Each number is 128 + 32 x the weight over its row's rms, rounded and kept within 0 to 255. Layers, rows and columns count from 0. The size above them is the row's rms in percent of the matrix's.

# layer 6 MLP down (transposed), 1024x256, rms 0.0444, rows 225-324, columns 224-255
size [111  88  98 107 107 124  99  99 103 116  89 107  98 106  82  92  91 129  89  96 121 118  99 131 102 103 103  97 104 101  82 112 101  98  97  89 101  97 104  95 102 101  87  95  93  99 114 108 106 110  88  80  92  97 110 123  99 104  89  96 107  98 101  91  87  99  95 127 107 104  92 101 104  88 123  93  67  86 115  81  90  98  97 101  85 105 112  90 119  93 107  95  99  94  97 101  95  93  93 125]
[[137 158 147  53 132  88  83 155 146 151 176 128 102 105 126 147 136 112 133 155  97 105 179  64 161 114 111 125 189 137 113 159]
 [125  84 148 205 129 104 132  84  82 166 107 153 108 113 165 160 101 159 172 162 160 167 123 155  76 153 131 142 105 147 116  99]
 [ 92  75 141 138 147 127  92 115 206 121 150 108 127  80  84 150 109 147 108  93 189 119 123 158 170 171 204  77 105 106 156 129]
 [128  94 127 170 109 159  81  80 135 111  64 131 144 209 162 166  79  79 120 175 115 124 140  80  82 160 206 159 184 145 105  82]
 [148  54 159 153 186 192 130 116 180 148 134 100  87 126  93 124 141 157 109  88  68 114  91 124 112 189 155 103  82 156 138 152]
 [145 139  97  75 133 135 136  98 122 132  75 148 112 155 199 125 137  89 138  93  88 126  91 189 122 114 105  84  86 191 161 123]
 [201 142 145 102 106 159 106  63  95 143  93 142 113 169 115  86 113 105 120  99 131  93  82  95 142 133 157 137 164 182 156 149]
 [116  94 195 104  82 118 176 117 112 116 138 115 159 119  86 149 153 150 122 100 175  74  94 134 127 126 147 114  71 181 140 109]
 [105 146 107 138 129 202 162 156 133 163 154 187 124 115 140 141 170  78 139 174 116  90 107 131 146 141 139  93  71 166 177 139]
 [107 174 168 115 126 114 155 152 148 105  84 102 130 159 117 189 122 105 142 149 192 107 123 141 108  88 130 132 106  75 104  93]
 [164 178 109 169 136 145 129  37  93 180 129  98  91 121 169 125 160  98 101 128 158 104 144 137 127 195 108 108 120 182  97 176]
 [124 188 127 171 155 100 126 114 192  91  87 105  45 101 146 125 199 122 119 149 154 109 109  78 131 164 117 192  96  75 143 158]
 [137 103 103 105 110 109 141 148  87 140  77 164 118 138  85  83 123 168 122  81 119  90 124 137 139 162 166 107 121 116 122  54]
 [169 154 197 140 194  56 143 156 135 163 117 118 135 157 146 116  81  97 171 172 177 185  72 142 128 119 144 158 123  91 129  82]
 [163 170 131  88 129 119  86 112 102  97 118 166 117 113 148 121  90 121 161 149 122  77 108 120 130 125 111 167 114 175 153 141]
 [ 86 202  70 160 159 169 137 133 144 110 165  58 151 133 146 156 105 105  70 135  74  88 169 123  87 138 139  86 157 173  94 184]
 [134 143 165 116 131 180 122 177 121 112  85  75 107 108 132 111 104  80 178 158 160 111  81 111 121 137 110 152 128 118  76  93]
 [160 100 143 103 144  92  76 124 147 108 129 142  84 107  80 117  67  93 114 168  83 112 130 102 165  80 149 131 173 119  79 129]
 [150 137 115 156  74 105 145 150  82 179  62 160 134 139 111 156 111 172 161 123 160 126  77 170 132 109 184 109 130  90 151 121]
 [120 106  96 113 108 131 215 125 155 112 180 138 127  68  94 119 129 103 108 193 180 161 131 156 175 109 186 159 160 127 157 105]
 [109  98 158 105 199 174  92 123 170 144  90  73 151 144 115 207 130  97 113 150 113 159 189 105 113 126 173 149 114 165 102  84]
 [128  96 106 171 125  93  93 125 178  79 135 119  99 140 131 116 121 140 129 142 220 187 207  70  79 151 123 139 113 120 107  85]
 [105 118 152 142 106 121  92  58  96 180  67 130 102 104  86 137 123  94 135  97 112  86 156 134 167 116 155 178 121 160 157 103]
 [114 109 159  94 122 202  49 147  60 103 120 177 109  95 162 185 169 123 127 135 165  84 125 111 167  68 187 147 202 180 118 144]
 [105 120 139 130 186  50 128 136 186 105 133  80 143 127 112 137 115 123 135 185  91 151  83 145 113 170 100 125 121 153 142 156]
 [143  78 143  65 117 169 140 137 111 156 129  72 126 148 143 146 121  51 127  79 126 120 109 150 152 198 164  99 153 132 135  83]
 [ 77  79 147  98 157 177 124 147 132 128 110  61  87  99 166 131 112 108 117 206 110  95 133 196 159 136 178 143 209 170  78  90]
 [ 78 134 126  88  92  52 160 123 185 127 155 108 114 111 193 120 150 108 123 206 169 115 125 124 149  96 124 155  84 165 127 100]
 [ 92 134 184 115  74 165 122  94  94 125 174 130 122 118 126  91 114 123 184 130 115  89 127 109 150 123  74 123 123  76 110 125]
 [140 178 141 150 156 118 175 125 123 142  99 109 115 130 184 170 119 108 186  79  37 112  81 122 123 173 142  83 118  87 117  87]
 [ 89 127 147 153 110  77 124 108  91 102 132  94 148 122 130  93 135 134 154 117 178 173 116 118  85 148  77 139 102 117 175 120]
 [140 107  70  83 141 169 125 153  81 111 113  94 121 118 128 151 147 130 152 169  76 132 103 117 104 169 164 128 173 114 101 172]
 [156 172 144 153 130 129 138 179 156 115 115 142 123 130 175 179 103  88 135 172 110  97 121 143 121 128  94  89 200 110 122 117]
 [112 122 171 119 160 137 101 137 109 138  72 162  71 115  92  58 189 173 155 123 168  79 123  99  77 226 107  98  96 154  98 108]
 [108 124 170 130 155 167  87 103 173 113 105 109 120 131 151 178 169 111 131 170 124 163 105 151 186 118  66  65 175  76 142  64]
 [131 114 157 140 101 118 127 158  80 161 131 168 167 151 186 163 138 173 161 121 115 125 190 135 132 107  95 144 157  96 111 118]
 [128 130  87 130 112 113 181 122 147 147 114 152 124 109 123 172  70 184 148  76 139 154 133 177 104  93 111 155 118 180  49 102]
 [129 123 172  99  93 201 125 112 134 148  81  78 138 156 153  86 183  93 184 152 117 135 112 150 189 177 114 129  91 163  77 109]
 [170 178 127 182 149 124 117 127 152 124 109 153 117 127 120 145 142  84  64 119  62 104 111 153  94 144 133 176  72 113 138 117]
 [ 74 127 131  58 146 158 202 136  68 121 129 121 136  83 103 164 121 156 115 128 134 114  45 121 183 110 194 132  96 171 143 120]
 [186 173 137  84 139 159 132 151  79  80 157 133  95 106 128 113 114 122 143  52 149 113 109  91 135 158 170  99  86 112 131  88]
 [186  97 152 133 184 108 130 111 140 162 108 103 144 127 189 142 168 137 121 140  55 130  66 117 151 127 124 142 110 150  89 130]
 [ 79 137  77 131 125 186 112  81 138 176 152 172 143 223 154 136 120 140 148 158 102 129 129 110 143 142 132 124 170 168 152  84]
 [ 82 141 108 140 130 122 136 119 153 103  85  92 123 146  59 125 110 137 130 155 121 119 126  89  79  87 152 149  77 202 138 174]
 [ 77 160  63 105 200  73 157 144  97 145 133 159 127  84  98 104 123  87 106 192  94 117 123  88 147 138 116 151  44 175 112 157]
 [114 163 112  97  55 168  95 111  79 122 136  48 107 138 138 147  66  81 188 152 180 129  98  93 141 114 154 120  75 138 149 152]
 [162 141 111 153 131 134  81 127  98 148 134  58  93  69 186 179  88  76 115  93 110 132 102 173 108 105 150 121 147  78 139 144]
 [212 123 150  94 103 183  94 147  93  87 102 181 138 100 135 187 155  96 115 106  58  74 117 113 130  76 171  82 129 160  68 116]
 [150 154 165 119 149  91 138 123 102 180 140  75 191 124 104 169 182 133 110 171 108 158 125 122 156 158  87 113 119 134 150  95]
 [ 94 144 113 108 157 135  71 142 161 110 135 123 154 115 180  87 161 118 102 103 172 149 179 109  88 105 124 184 228 113 148 120]
 [ 72 206  85 138 127  88 131 139 130 148 115 129 151  98 144 133 131 164 136 173 101 120 131 198  84 156 143 125 133 143 130 134]
 [130 101  89 102 131 105  78 101 102 173 146 162 111 131 138  77 204 106 122  97 143 144  99 131 128 107  90 166 101  90 131 115]
 [133 130 160 107 119 215  90 176 105 148 139 119 148 133 107 148 169 138 163  90 109 151  96 154 120 133 127 122 161 148 178 108]
 [126 127 165 163 114  74 177  90  70 146 110 136 112 163 136  83 118 145  95 151 157  73  99 151 107 153 104 120 147 112 158 147]
 [196  93 108 117 107  98 116 136 135 131 126 123 144 162 168 119 157  94 172 181 173  95  95 123 149  65 125 116 117 136  84 168]
 [156 146 110 153 164 147 110 113 137 167 155 120 127 197 139  94 170  65 105 199  88 134  73 138 150 150 124 162 169 102 120 109]
 [140 155 143 103  97 190 159 107 171 169 158 115 124 144  56 130  98 145 120  90 150 147 115 130 109 182 109 101  73 102 126 142]
 [146  73 139  98 111 130 103  97 126  76 110  76 100 119 155 141  76 143 140 110  91  41 145 181 174 108 127 113  99 167 163  81]
 [ 96 126 138  71 104 157 139 100 147 100 167 118 106 116 152 138 139 158  85 175 126  91 130 123  72 101 149 149 175 139 143 189]
 [117 118 111 115 178  28 149 108 186 106 128 134 166  67  44 131 109 168 157 138 136 128 151  71  92  99 122 101 133  78 129 127]
 [128 178 128 167 100 107  81 137  94  27 131  89 101 130 128 156  81 124  82 119 148 109  84 103 143  84 149 167 118 137 135 174]
 [166  97 169 118 172 151 130  98 112 101 140 128 134 100 112 151 108 143  92 117 128 147  33 137  92 122 151 144 121  84  60  97]
 [ 71 156 145 177 114  87 104 128 171  96 106 134 106  99 118  82 158  82 104 192  86 116 193 131 112 139 107 135 107 130 184  96]
 [156 169 114 119 170 141 145 133 113 177 133 132 133 137 126 181 126 110 129 142 136 184 159 180 124 132 104 182 139 115 183 115]
 [134 190 119 128  58  67 130  59 114 131 154 161 123 137 163 106 138 163 179 172 132 108 149 122  94 137 127 129 132 144  92  89]
 [167  79  96 139 125  99 152  95  55 125 110 125 126  88 129 123 165 165  92 103 158 138  80 107  96 118 118 133 102 151 119  93]
 [161 104 148 124 142 138  74 130 122 203 132 139 169 103 121 177 134  96 113 108  69 163  89 140 139 113 177  82 108 157 116 115]
 [151 165 104 129 126  97 152 164  58 117  75 117 118 126 168  89 150 138 160 158 116 187  91 162 103 138 170 116 141 115 141 100]
 [139 118 148 205 161 106 156 135 157 135 133 110 109 110  96 146 163 123 122 101 144 112 110 108 104 103 163 138 104 162 125  84]
 [142 111 121 108 130 140 163 102 106 123 159  77 121 157 123 135 119 181  74 115 155 123 136  47 105 124  73 109 113 129 112 134]
 [132 154 143 113 118  98  74 165 159 106 128 154  96  98 147 149 113 161 155 177 119 109 157 142  76 102  91 102 116 169 137 153]
 [119 117  51 159 166 103  88 138  87 103 107  89 104 148 165 132 138 133 146 115 141 120 159  80 108 135 121 109 146 205 139 140]
 [128 147 144 129 158 121 118 110 146 170 164 101 160 113 115 172 154 126 144 143 108 108 148 109 164 181 152 211 193 116 133 113]
 [137 102 167 126 147 114 169 153 115  55 106 114  51 126 106 197 116 161 184 136 144  47 190 166 141 133 123  79  74  97 179 134]
 [107 135 123 123 164 127 135 126 151 136 108 112  95 107 113  89 134 172 178 117 109 136 140 135 153 135 126 122  84  70 147 101]
 [198  71 144  79 126 192 139 149 135 104  74 126 118 101 127 162 136 107  69 125  86  74 159 144  93 127 127 126 174 145 137 184]
 [ 94 148 187 142 143 148 140 149 122  49 103 112 125 119 113 115 177 144 102 133 111 103 121 199 182 134 121 168 159 109 146 150]
 [130 191 117 113 148  92 101  83  98  78 123 134 175  82 132  98 101 148 106  85 136 142 149 103 125 136 151 136 126 113 162 167]
 [155 181 166 163  97  91 135 142 201 105  78 107  49 115  63  96 175 131 139 164 110 108 181 103 130 158  89 161 142  72 171 148]
 [109 126 117 110  51  83 117 122 170 149 116  85 122 184 135  64 119 115 176  65  94 123 106  93  76 110 116 164 153  95  75 105]
 [135  79 126 146 160 169  81 162 146 150 139  94  95 122  79  97 102 153 136 147  88 116 174 107 128 145 106 138  55 129 120  75]
 [164 185 133  99  67 112 185 149 112 162 117 151 101  87 168 147 133 153 102 152 160 109 114  68 142 114 169 120 151 145 103 100]
 [ 94 131 118 175 170 105 139 127 144 133  63 125 122 135 172 160 133  61 131  98 129 155 134  55 154 117 117 113  75 101 167 148]
 [107 101 140  82 155 167 109 100 128 110  92 125 122 110 110 167 160 113 145 152  85  90 194  73 178  90 204 175 124 114 109  88]
 [100 157 175 118 216 134 110 143 116 161 115 156 136 113  82 125 125 127 122 135 148  78  51 163 178  78  90 109 125 149 145 224]
 [106 136 127 115 152 172 186  56  96 134 151 151 118 167  85 150 101 118 142 144 127 104 125 148 129 116 144 107 124  95 103  96]
 [120  91 122 103 136  98 112 124 168 155 143  95 137 119 112 104 136 129 113 125  94  87 125 146 152 111 124 163 153 122 116 125]
 [140  85  79  86 125 136 166 177 128 118  59  85 194  88 161 184 123 178  76 112 163 130 126 161 105 162 146 179 148 149 151 156]
 [122 162 135 122 151 133  99 109 108 141 189  92  87 160 144 121 203 100 123 135 100 156 155 141 135  92 148 102 158 171  83 105]
 [114 151 200 118 209  55 132 138  91 128 123 167 177  94 127  91  91 110 169  87 109  90 137 121 126 136  98 149 174 134  93 148]
 [ 98 167 135 140 143  91 111  94 158 132 124  92 119 139 187 112 126 135 103 161 172  92 168 171  89 147 133 126 156 151 130  94]
 [109 116 186 147 118 134 142 119  95 138 175 134 128 111 149 124 143  93 152  62 136 136 167  99 116 131  63 172  98 130 122 110]
 [123 142 120  79 133 107 229 124 165 151 107 108 111  88 163 170  96  89  89 172  64 157 156 100 114 155 145 164 175 145 121 179]
 [ 96 139 109 101  95 123 157 118 136 144 136 125 142  97 114 159  42 173 112 113 118  75 117  70 135 201 110 159 187 133 102  91]
 [186 126 157  91 138 119 105  79 109  64 155 127  98 126  78  84  97 160 141 105 132 113 111 172 103 130 145 134 150 164 133 118]
 [124 117 139 102 148 116 119 149 119 175 126 105 128  93 101 144  60 106 166 151 160 152 118 165 176 157  88  67   6 140 203  98]
 [122 150  94  76  92  82  87  75  84 115 109 205 149  62 141 108 116 128 159 135 122 195  49 113 143 145 120 125 166 165 106 109]
 [159  78 135 130 112  46 140 144 173  95 151 172 101 162 163 109 172 153 115 118 133 127 151  92 137 146 152 157  86  88 149 151]
 [136  60  98 148 181 106 119 121 119 176  96 123 110  84 134 139  97  98  74 170 191  92 141 190 178  99 172 165 146 139  81 161]
 [157 103 136 138  97 148 104 121 102  50 140 136  91 115 127 147 158 171 125 124 177 139 144  85 118 125 146 126 135 134 117 182]]
# layer 6 MLP up, 1024x256, rms 0.0444, rows 226-325, columns 224-255
size [ 98 100  98 106 110 102 105 106 116  97 109  99 106  81  90  85 102 100  96 106 127 102 115 101 100 101  92  97 104  89 117  93 107  97  97 109  98 109 103 101 101  87  92  88  98 109 108 100 110  90  83  98 104 112 121 105  99  94 111 117  96 100  98  97  98  99 126 112 117  94 100 100  86 113  92  66  85 111  82  91 107 100  98  90 110 110  89 112 100 112  97  94  99  96  95  97  96  90 103 107]
[[112  84  83 109 127 156 124 169  95 123 164 158 153  70 138  86 156 155 117 113 120  81 153 108 132 134 143 138 101  82 149 121]
 [139 143 127 127 114 128 111 106  77 112  87  94 170  97 115 158 161  83 136 146 142 141  76 142 112 174 121 134  76 145 100 116]
 [126 128  72 134 136 152 106 147 136 163 152 107 129 116 120 151 181 162 120 132 120 115 146 132 154  97 106 137 114 105 117 105]
 [172 157 157 181 148 133  86 133  99 118 147 109 152 154 149  99 135 160 117  74 144  97 118 106  90 124 128 102 126 113  82 143]
 [116 107 130 101  83 156  52  93 126 159  64 109 146 123 122 155 130 121 131  95 160 134 108 138 160 119 111 140  95 175 156 106]
 [170 146 130 137 154 149 140  78 133  93 122 179  93 142 138 120 115 167 180 115 145 187 128  55 102  97 186  75 147 152 174 128]
 [ 83 107 124 120 141 127 111 112  64 147 156 147 143 134 110 128 111 131 149 158  93 129 171  74 180 124 174 202 124 167 131 161]
 [ 98 112 124 120 171 155 144  96 116 113 163 148 179 120  87 133 160 189 202 254 138 156 170 174 145 131 129 147 145 125 119  78]
 [ 98 139 149 157 122 136 119 130 119 139 127 111 158  91 133 159 162 130 119 195  77 106 115 154 140 135 138 122 174  95 111 178]
 [131 139  52  98 120  70 169 103  92 104 144 123 133 128  94 107 138 140  95 169 161 125  68 167 166 178 103 126 163 144 148 144]
 [128 153 165 120 113 138  82 112 159 149  83  65 144 111 140 138 153 139 162  64 119 140  94 178 147 127  84 113 138 134 106 203]
 [139 129 137 125  90 106  71 108 160 107 148 111 133 109  81 111 161  71  98  94 147 146 113 100 148 134 159 171 131 117  65 119]
 [121 155 132 129  97 163  89 112  66  90 181 198 165 116 150 137  87 113 163 100  76 127 130 143  87 156 127 156  99 129 101 100]
 [132 100 134 118 136  99 110 144  89  94 149 157 122 174 124 139  93 162 169 154 119 140 110 126 159  76 147 114  93 183 197 130]
 [128  87 148 111 169 164 119  86 133 185 107 142 122 128  87  99  95 152 177 139 167 106  57  81  96 166 133  97 138  97  96 128]
 [208 109 119 193 183 141 155 156 113 116 101 130  81 164 127  92  98 165 107  64 170  79 150 109  80 159 120 137 107  88  90 100]
 [115 158 124 133  75 160 111 139 117 129 128 173 117 108 154 116 114  87 162 127 158 121 102 152 101 174  81 167  82 136 185 127]
 [137 147  97  70 146 154  87 178 126  64 125 123 119 197 169 178 105 118  82 110 101 193  79 125 119 101  91 152 107 144 126 119]
 [108  84 206 149 137 101  94 115 130  91 177 142 121 106  97 166 165 114 112 126 103  74  89 100 143 146 116 101 142 141 140 114]
 [123 159 186  89 134 114 133  81 109  97 133 178 152 117 133 124  95 170 162 171 115 166 130 125 176  82 112 110 100  98 134 164]
 [139 148 105 122 121 118 104 114 134 197 160 115 161  73 151 190 122 188 152 136 158 118  88  63 114 206 181 105 133 158 138  96]
 [137 150 185 130  84  88 179 104 157 134  84  90 108 102 139 127 132 127 123 125 151 155 174 119  97 125 126 134 102 153 125 136]
 [175  88 110 177 151 138 148  83 124 129  99 117 120 170  69 117 101 110 173  54 134  86 105 123 103 147  95 126 119  83  96 158]
 [158 202 127  72 122 150 124 110 157  99 106 120 116 139 143  77 144 132 140  87 151 129 133  77 140 128 111 163 163  70 131 162]
 [141 190 149 120 134 125 165 156  51  94 100 153 154 166 124 116  72  75 123 120  89 155 143 117 166 152 138 138 137 120 195  88]
 [115 159 138 116 145 146 142 152 125 133 176 188 200  84  86 141 142 112 153 136 115 147 113 129 138 100 188 105 169  84  92 156]
 [104  71  86 155 111 108 140  43 128 189 153 128 132 140  83 128 138 139 184 144 139  75 115 132 143 123  85 157 139 100 111 119]
 [112 129 111 172  78 146 100 136 117 110 143 124 159  73 131 112  87 150 153  96 146 115 134 133 149  43 194 106 138 162 162 133]
 [ 98 135 136 126 137 125 154 126 146 153 156  77 133  84 126  94 129 191 116 101 117 132 119 138 180  79  99 138  83 107 114 115]
 [178 135 183 115 106 169 138 169  82  85 148 136  91 140 158 103  68 137  80 151  84 148 129 157  89 141 122 101 136 117 172 116]
 [ 91 105 129 110 155 197 110  88  91  30 208  62 123 164  65  76 155 166 134 144 122 190  45 123 123 148  49 141 148 127 128 145]
 [146  79 163 199 117 152 110 126  95 159 151 108 144 132 107 188 141 144 159 163  81 156  47 143 130 121 119  85 110 102 115 141]
 [167  79 119 125  90 127 123 174 133 130 164 141 137 114 126 152 100 134 110 160 160 116 113 122 103  91 139 142 140 129 138 108]
 [158 156 177 155  97 113 158 132  82 135 118 129 158 143 117 138 143  86 111 136 161 163 165  99  68 135 162 167 120 164  99 140]
 [147 148 179 129 149 132 111  94 135 114 121 125 133 175 146  82  71 101 147 105 108 120 211 121 169 123 128  94 137 195 157 119]
 [ 81 139 159 147 118 172 123 116 131  96 163 112 155  88  58 143 114  66 109 129 148 148 207 100 126 110 105 137  79 159 111 114]
 [ 98 165  98 114 162 204  83 113 128 158 112 130 126  97  54 117 129  83 115 111 146 139 125 105  90  34 170  67 177  91 139 107]
 [122 149 148 151 112 121  93  77  59 108 113 100 131  83 127 119 129 108 142 135 164 130 130 101  76 140 136 109 140 126 162 119]
 [114  98 150 100 105 122  87 157  93 102 152 105 133 128 143 174  86 130 110 133 187 112 155 113 118 135 120 132 121 118 112 180]
 [120 118 123 135 115 174 195 137 153 167 189 151 165  93  82  92 179 150 150 124 144 118  86 143 124 132 122 113  84  49 112 127]
 [164 158 100 125  85 111 111  99 131  68  90 126 140 149 118 134 113 126 177 107 183 138 166 114 147 140  50 160 117  67 150 159]
 [ 93 132 103 112 178 122 172  57 151 173 127 137 174 208 142 137 112 126 119 149 129  78 110 139 143 173 152 122 167 136 130 175]
 [123 122  94 113 158 168 107 115 149 150 118 118 101 121 178 176  97 123 112  96 109  71 102 105 139 121  43  85  79 112 130 182]
 [162 132  56 103 117 144 133 151 127 133 139 136 110 109 114  88  94 169 152 144 163 138 134  65  87 101 156 130  36 108  86 130]
 [ 96  79 165 140 146 116 163 108 137 146  96 154 150 195 149 162 177 139 102 110 160 164  95 149 104 130  97 126 142 147  54 134]
 [167 158 102 181 121 131 145 132 123 136 114 151 149 143 172 152 157 161 115 144  95 138 177 114 169 119 134 173 106 121 104 117]
 [114  83 159  51  49 139 146 119 116 151  85 101 168 163 156 138  87 132 136 155 114 131 125 113 100 173 158 138 132 173 120 140]
 [ 76 122 166 149 131 122 133 132 107 101  77 150 136 121 125 146 174 140  89 128 126  87 140 185 125 164 166 108  44  98  82 131]
 [102 136 147 142 135 146  52 108 134 119 128 109 169 135 124 194  97 161 128 113 180  83 142 195 107 143 103 154 200 183 179  97]
 [134 150 167 155 125 167 120  93 148  67  60 111  95 110 122 115 186 166 121 156 110 157 130  87 142 139 119 135 111 177 145 123]
 [ 95 117 195 135  86 164 141 168 139 101  81 102 112  87 106  99 110 112 155  85 174 139 135 169 101 104 139 105 209 135 175  56]
 [133  66 162 144 127 118 121  81 114 126 126 184 130 157 137 133 136 146 111 106 130 155 109 119 113  76  81 154  94 125 153 136]
 [ 81  99 109 169 172 179 151 159 142  87 115 177 123 104 133 201 133 160 153 133 127 113 162 124 140  76 141 148 123 174 122  96]
 [104 147 124 165 167 171 111  12 138 106 146 170 143 122  49 104  96 130  38  87  95 160 162 146 132 161 121 106 140 102 122 110]
 [177 113 180  96 136 194 173 114 144  75  93 153 170 172 141 171  94  72 149  95 135 148 100 189 130 157  93 130  94  93 132 115]
 [110 116 147 161 202 208 131  90 149 106 138 161 104 151  96 105 154 138 126 128 171 171 122 129 145 120 160  77 119 132 112 158]
 [119 123 117 138 139 168 144 123 111 135 122 222 147  77 129 152  99  84 164 138 143 165 166  64 160 128  89 107  77 148  93 138]
 [182  71  83  78  92 156 142  84 150  80 156 115  65 159 110  85 104 141 135 128  93  89 113 160 208  72 165 135 114 121  79 123]
 [ 99 160 116 114 141 170 140 134 116 175 148 135 120 126 136 124 178 110 147  97  93 163  82 163 150 155 110 207  98 143 112 117]
 [146  88 131 143 126 167 171 166 146 119 135 149 154  91  99 114 136 106  93 110 130 137 100 131 144  94 125 108 129 120  96 186]
 [167 152 127  83 164 167 133 141 111 160 156 108 143 131  88 174 102 115 120 104 135 146 122 114  70 138 173 125 123 125 111 127]
 [134  68 134 184 109 131 169  92 150 147 193 132 153 172 199 146  80 107  92  83 191 156 228 100  99 157 154 121 165  97  77  63]
 [116 178 135 116 128 134 141 135 110 145 136 111 141  79 151 101 129 111 105  90 152 154  86 125 163 118  95 140  96 127 153 111]
 [ 89  84  79 102 105 156 124 161 144 133 181 113  83 121 164 112 174 184 158  89 107 199  62 128 124 148 117  57 114  85 144  82]
 [ 79 125  82 140 150 123 147 141  97  89  73 197 125  52 135 148 145 169 133 162  67 125 135 137  96 144 109  99 143  95 169 140]
 [ 60 106 132  98 142 100 104 112 123  91 130 159 117 193  44 112 112 102 167 186 120 110 106  89  94 122 138 119  81 168 102 129]
 [184  98 189 136  92  72 172  97 114 142  74 182  91 122 208 102 109 120 153 132 140  97  86 255 102 139 156 116  91 157 170 165]
 [135 151 148 180 111 115 102 111 139 133 143 160 157 106 110 146 109 150 135  76 117 135  89  84 108  75 169 142  91 126  59 102]
 [166  76 172 152 139 115 101 135  99 145 105 150 109 145 160 112 111 130 142 154 128 116 102 127 136  91 103 123 149 101 121 168]
 [114 114 157 136 180 127 158 161 108  79 169 139 120 108 171 103 130 134 116 102 157 169 129 159 108 113 135 172 114 155  91 145]
 [174 115 130 127 105 146  99 120 103 139 106 148 178 112  60 124 143 132 139 144  71 117 134 153 137  98 103 175  83 109 177 147]
 [122  91  38 127 116 128 122 117 115 133  93 100 167 100 136 127 191 131 197 134 122 161 117 113 112 100 123 166 163 202 136 141]
 [171 122 129 114  96  88 147  47 171 109 125 174 184 194 155  50 133 117 107 131 126  44 159 107  60 138 120 146 107  66  85 103]
 [ 96  80  84 123 104  77 134 131  97  77 131 166 121 146  98 160 105 117 115 133 107  65 124 134 118 133 121 125  48 168 130 105]
 [141 122 113 168 117  68 120 128 165  92 171 125 161 151 143 100 155 144 109 124 193 144 116  87 163 171 106 142  85 147 132 169]
 [112 103 105 162  42 178 215 130 119 147 142 185 103 100  75  97 174  95  96 150 141 167 148 145  79  79 117 140 185 126 157 141]
 [143 101 172 126 130 115 167 140 130 153 132 134  38 135  85  92 169 104 143 118 154 106 156  33 149 128 110 128 169 131 102 107]
 [162 110 117 150 114 192 139 115 150 125  95  55 145 119  68  62 153 121 172  22 153 109 120 121 145 125 110 110 125 144  40 137]
 [182  94 138 116  98 116 170 138 161 140  93 158 144 139 118  99 186 140 101 110 138 161 123 159  41 148 140 160 172 140 139 100]
 [126 118 125 117 160 125  48 148  40 160 159 126 151 131 116 129 143 106 135 112 146 103  75 135 100  79 150 162 127 168 151 124]
 [155  76  94 107 138 141 153 115 149 117 160 131 108 141 149 167  85 143  88 119 147  55 156 126 155 127  97 116 129 207 167  73]
 [120 114  72  99 149 114 151  86 117  81 140 147 132 112 127 125 135 127 174 135 186 139 133  73  87 108 164 110 129 150 116 169]
 [ 79 126 101 175 125 145 106 127 111 134 109 140 149 144 136 169 140 157 135 161 178  80 125  33 200 118 203  73 147 167 164  82]
 [ 75 106 105 133 113 195 155  96  84  98 157 118 144 153 128  84 161 128  72  97 107 160 153 133 110 136 144 160  97 164 142 112]
 [105  63  88 115 130 116 139 157 143 214 164 167 157 204 126 178  99 152 143 128 106  82  95 144 142 107 139 181 114 159 112 128]
 [ 97 113 156  82 106 158 153 111 178 159 153 127  82 173 135  92 126 116 123 174 103  66 125 109 134 168 109 155 163  70 153 107]
 [ 92 158 131 194  87 120 122  95 143 126  94 103 168 132 130 154 163 158 122 127 157 118 136 137 139 102 147 169 158 165 100 169]
 [157 134 145 123 103 139 162 140 165 135 108 150 131 134 145  82 198 134 122  69 120  76  91 159 186  77 138 114 130 120 148 145]
 [160 150 148 136 100 136  82 120  83 123  93 122 104 161 139 128 158 165 155 117 136 183 175  89 151 155 128 172 112 106  83 123]
 [162  51 170 102 104 129 120 173 195 200  81 188 122 134 120 114 159 174 102 113 120 147 119 144 173 141 109 121  89 116 141 130]
 [193 113 153 142 130  72 105  98 131 107 129 120 144 171 149 124 177 150 168 124 192 131 118 176 176 120 132 100 154 162 158 123]
 [118 117 124 160 132 151 119  73 152 104 123  96 164 103 143 144 129 109 136 174 107 133 143  83 134 114  92 106 122 157  92 126]
 [ 92 106  92  42 136 105 133 150  88 128 153 100 121 145 196  98 155 115 123 160 127 114  80 136 112 116 147 175 166  96  95 117]
 [139 111 163 125 119  72 163 116 149 115 115 157 144 107 149 122 138 121 104  80 119  87 130 201 145 157 192  92 169 153 129 130]
 [137 113 184 103  96 129 105  80  60 157 122 185 138  94 154  90  94 118 145 137 115  97 134 190  78 122 125 143  83 125 107 121]
 [170 170 128 127  97 159  76 165 136 141 151 148 124  98 115  36 175 136 121 139 151 137 131 167 154 136 139 130 159 108 116 104]
 [155 139 165  93 113 123 122 130 193 115 100 124 117  99 133  81 125 187  94  63 157 144 185 124 149 100 141 107 163 119  95 116]
 [ 98 149 101 170 106 157  71 138  90 116 176 107 172 130 148  71  97 150 204  52 122 113  74 147 148 184 125 171  70 150 149 128]
 [ 77 129 114 119  58 134 151 121 176 124  92 136 119  93  96  81 183 113 163 113 143 117 155 143 143 136 151 167 149 136 154 100]
 [148 165 147 184  96 132 147  90 164 145 106 138 194 114 105 128 131 163 151  99 160 163 154 138 171 132 167 130 138  71 146  80]]